Weights of a small transformer language model: 1 head of 32, MLP 384 GELU.
Each number is 50 + 10 x the weight over its row's rms, rounded and kept within 0 to 99. Layers, rows and columns count from 0. The size before them is the row's rms in percent of the matrix's.

# layer 5 attention key, 32x64, rms 0.193, rows 0-31, columns 0-63
029:62 59 57 54 56 56 38 39 72 44 53 45 67 57 55 45 43 29 53 60 64 55 58 70 36 59 67 39 37 54 54 42 39 53 52 40 56 46 59 53 47 36 36 39 47 47 53 70 47 70 53 53 37 54 65 63 54 56 54 47 45 48 39 56
028:53 52 50 60 38 50 50 55 41 60 59 64 35 39 42 52 55 50 63 31 47 43 61 48 42 44 38 55 47 47 61 46 63 26 54 42 50 36 32 44 42 71 51 43 32 64 40 44 54 55 51 71 50 54 40 43 36 38 35 54 56 50 50 34
032:51 48 58 55 57 35 57 51 59 30 59 67 58 37 32 55 48 56 63 49 45 60 56 52 51 67 46 53 66 38 56 54 59 49 39 46 53 56 56 34 34 61 57 39 46 52 57 44 66 53 41 60 48 52 72 58 50 30 49 63 50 54 30 33
038:55 59 55 51 48 58 37 56 60 58 53 43 51 53 67 34 50 46 57 54 46 52 44 53 49 72 46 44 33 70 64 57 51 61 57 56 46 48 69 41 65 39 36 54 61 54 56 50 38 67 70 38 51 45 45 49 44 57 58 58 31 48 65 69
044:63 48 58 47 49 62 49 40 41 47 59 41 70 59 60 48 36 31 52 41 49 52 70 55 48 54 60 34 62 57 57 50 51 53 35 32 59 44 45 34 36 48 51 48 55 69 42 56 60 55 69 63 59 61 61 39 51 55 35 56 59 33 54 52
051:43 40 70 36 54 46 47 52 53 38 66 47 57 57 55 59 34 51 44 64 36 43 43 54 51 71 56 52 53 45 46 59 44 59 40 51 52 63 59 60 56 40 37 43 32 31 53 60 55 48 49 60 46 57 53 71 28 64 63 48 61 50 44 64
052:58 43 74 37 50 43 58 49 46 50 65 47 71 57 67 67 41 36 42 64 45 41 53 55 45 58 57 46 60 52 50 62 37 59 34 36 49 67 59 47 54 53 46 38 40 48 50 58 57 38 61 59 50 60 52 59 39 61 61 58 59 53 33 65
089:49 49 51 54 64 47 36 61 48 48 39 44 27 45 41 51 53 51 64 49 52 40 38 56 46 40 48 51 45 45 53 48 66 47 67 67 56 46 61 57 53 19 45 54 57 54 39 62 42 74 39 42 55 57 49 42 42 44 29 48 53 34 49 34
116:51 48 70 30 51 46 52 67 41 45 54 56 52 45 60 63 49 30 53 64 44 51 61 64 48 62 55 49 59 31 58 54 67 43 48 48 53 56 48 40 42 36 44 38 52 43 37 52 59 56 42 50 47 55 49 56 38 65 25 60 63 31 50 62
115:50 50 40 63 46 51 51 32 51 57 53 50 60 56 44 50 49 57 36 44 64 49 44 44 49 52 48 44 52 66 40 61 28 57 42 44 52 54 53 50 53 80 61 57 44 58 62 47 56 49 69 49 56 44 55 45 60 44 85 46 50 73 41 50
146:44 47 48 57 38 65 43 46 55 49 50 35 56 32 63 32 54 58 54 65 46 58 45 38 53 53 53 51 53 56 37 65 35 71 39 56 50 52 48 66 60 40 47 50 50 48 52 35 22 48 54 53 42 59 45 45 49 43 47 65 22 57 55 43
147:65 36 57 47 45 59 60 62 51 36 42 52 38 29 64 39 59 56 38 43 55 46 58 57 51 46 47 50 58 50 45 30 34 48 45 43 49 64 44 49 37 45 48 56 49 52 35 37 55 71 64 62 52 40 52 56 53 28 50 34 64 65 59 51
144:42 52 41 53 63 53 46 57 47 56 33 66 63 59 56 49 58 62 45 53 33 41 57 36 52 62 54 46 62 69 63 63 25 50 43 60 42 66 45 53 43 42 49 60 54 55 58 73 51 49 40 46 55 39 59 49 35 55 34 41 60 37 42 47
140:22 48 48 51 63 46 45 45 32 64 59 56 54 46 37 51 38 32 57 55 46 52 53 60 59 50 54 60 55 64 51 73 47 54 34 43 49 54 52 57 38 26 51 47 52 51 47 47 53 61 54 51 50 48 46 61 57 22 60 71 55 52 43 50
136:35 40 58 44 48 35 39 56 57 48 51 54 81 42 58 52 44 68 43 60 55 40 43 67 40 44 56 35 55 30 34 54 43 36 58 70 53 49 37 41 38 45 44 50 50 45 61 44 39 37 49 53 56 54 51 45 47 36 54 61 53 47 33 50
142:75 47 55 50 42 48 45 55 49 50 52 48 67 37 45 60 60 51 57 42 53 44 27 65 60 59 54 65 44 46 62 49 51 60 39 60 34 60 48 53 57 60 48 48 58 43 32 79 37 47 44 56 55 54 38 59 55 46 54 62 63 54 57 66
030:71 56 57 40 62 47 52 50 40 51 65 56 55 52 40 45 52 43 77 49 50 51 63 72 35 63 44 47 46 65 66 41 61 45 47 46 55 33 55 42 47 41 54 40 38 48 42 40 60 64 62 54 61 60 53 33 36 55 62 50 42 48 50 37
028:63 72 61 36 46 49 49 64 38 57 40 50 52 64 48 44 47 42 43 64 34 45 60 58 59 61 45 53 65 52 50 54 50 44 46 63 49 48 54 48 68 52 46 55 55 39 52 63 50 26 59 46 23 56 29 50 48 63 46 62 54 64 55 60
033:49 49 56 46 55 48 44 62 46 70 45 40 47 29 53 30 54 66 69 68 43 38 53 61 42 36 39 46 39 47 48 68 72 44 59 42 53 59 55 50 54 54 67 45 50 63 37 46 47 49 48 51 42 56 40 32 48 57 41 61 45 53 47 65
034:47 61 43 61 57 54 45 42 58 59 44 25 54 69 65 55 63 41 37 45 63 58 49 43 55 52 62 38 54 49 40 65 44 76 57 39 48 45 46 62 48 51 52 55 63 58 52 47 46 63 69 48 68 57 63 46 40 43 36 43 48 36 52 57
053:48 54 31 62 55 54 60 41 47 72 32 59 49 40 40 52 65 65 52 32 51 62 53 46 53 36 48 65 57 51 52 45 55 42 60 51 54 42 43 48 46 75 65 60 57 44 50 33 50 57 43 40 55 48 43 44 73 43 41 38 37 50 44 38
043:50 55 59 37 43 47 66 48 49 37 62 50 66 55 70 48 44 36 61 47 42 63 62 64 52 64 58 41 65 56 57 39 41 44 37 34 47 48 44 49 46 39 38 36 50 68 54 55 56 50 74 66 52 61 56 63 41 58 43 52 50 34 46 53
060:52 49 65 28 42 58 54 56 44 41 68 60 63 47 67 56 44 31 48 55 39 61 71 58 49 67 58 44 58 40 61 50 50 42 29 35 52 51 43 35 40 49 49 41 48 44 44 47 61 46 56 54 42 48 50 60 42 65 35 57 63 39 58 61
057:47 46 62 33 44 58 49 41 47 33 53 53 51 52 62 45 39 19 51 56 58 46 52 49 58 69 60 33 59 46 60 54 43 52 33 53 61 47 53 42 41 45 43 46 64 32 40 51 64 55 50 44 38 45 47 53 52 66 32 65 55 33 63 50
069:46 53 30 68 39 57 54 36 63 58 47 53 61 50 46 35 52 66 42 45 52 55 49 35 50 50 48 48 46 68 44 52 36 55 48 46 49 48 46 54 52 82 63 54 46 51 58 35 47 41 59 48 52 41 45 46 70 41 73 49 37 67 52 52
128:58 48 54 42 40 50 65 51 58 59 62 58 76 52 62 57 47 53 35 54 42 55 63 51 46 57 52 59 55 58 54 49 40 49 38 28 43 56 47 41 48 68 54 41 30 48 53 43 58 30 65 60 43 48 44 59 55 58 71 47 47 69 47 66
122:30 51 62 56 53 34 54 55 36 39 48 48 33 46 68 54 65 40 43 47 54 53 47 50 56 56 56 50 38 38 31 47 43 54 41 47 40 50 45 43 63 55 44 50 63 54 63 59 58 69 52 44 71 66 49 63 36 39 48 27 42 60 44 51
141:63 58 64 60 69 54 33 40 44 57 39 48 51 44 58 58 49 45 33 39 35 56 48 59 44 67 41 59 54 47 50 31 62 45 54 51 44 49 46 61 48 21 62 60 58 47 55 45 64 26 41 33 50 40 41 53 46 55 56 42 53 58 50 46
143:53 54 54 33 41 61 27 52 38 54 56 61 50 60 53 47 45 74 62 62 50 50 52 48 38 51 36 47 57 37 39 78 50 42 55 36 48 51 69 49 57 59 47 40 47 53 31 43 54 44 44 49 42 46 54 53 28 39 42 39 40 58 46 53
138:54 59 56 49 51 42 56 58 24 50 59 44 56 57 58 52 50 59 42 53 65 51 63 35 56 67 44 67 61 49 57 40 56 47 46 59 67 46 58 51 44 60 60 53 40 59 64 49 34 72 50 34 44 62 44 54 40 63 44 64 70 56 58 46
142:43 61 47 66 30 44 45 59 50 48 56 42 63 55 58 34 55 71 60 41 59 28 36 35 38 48 60 61 53 57 53 40 48 35 53 50 54 46 55 57 55 42 38 45 59 45 51 46 81 50 51 45 54 56 40 58 51 41 60 68 54 41 58 54
144:68 41 54 50 44 36 48 41 55 59 37 48 21 46 59 46 51 50 43 60 37 53 34 55 57 44 60 54 65 57 75 54 38 61 54 55 59 60 49 38 55 58 43 58 46 59 61 28 62 50 45 63 60 49 54 57 43 50 43 69 50 50 35 44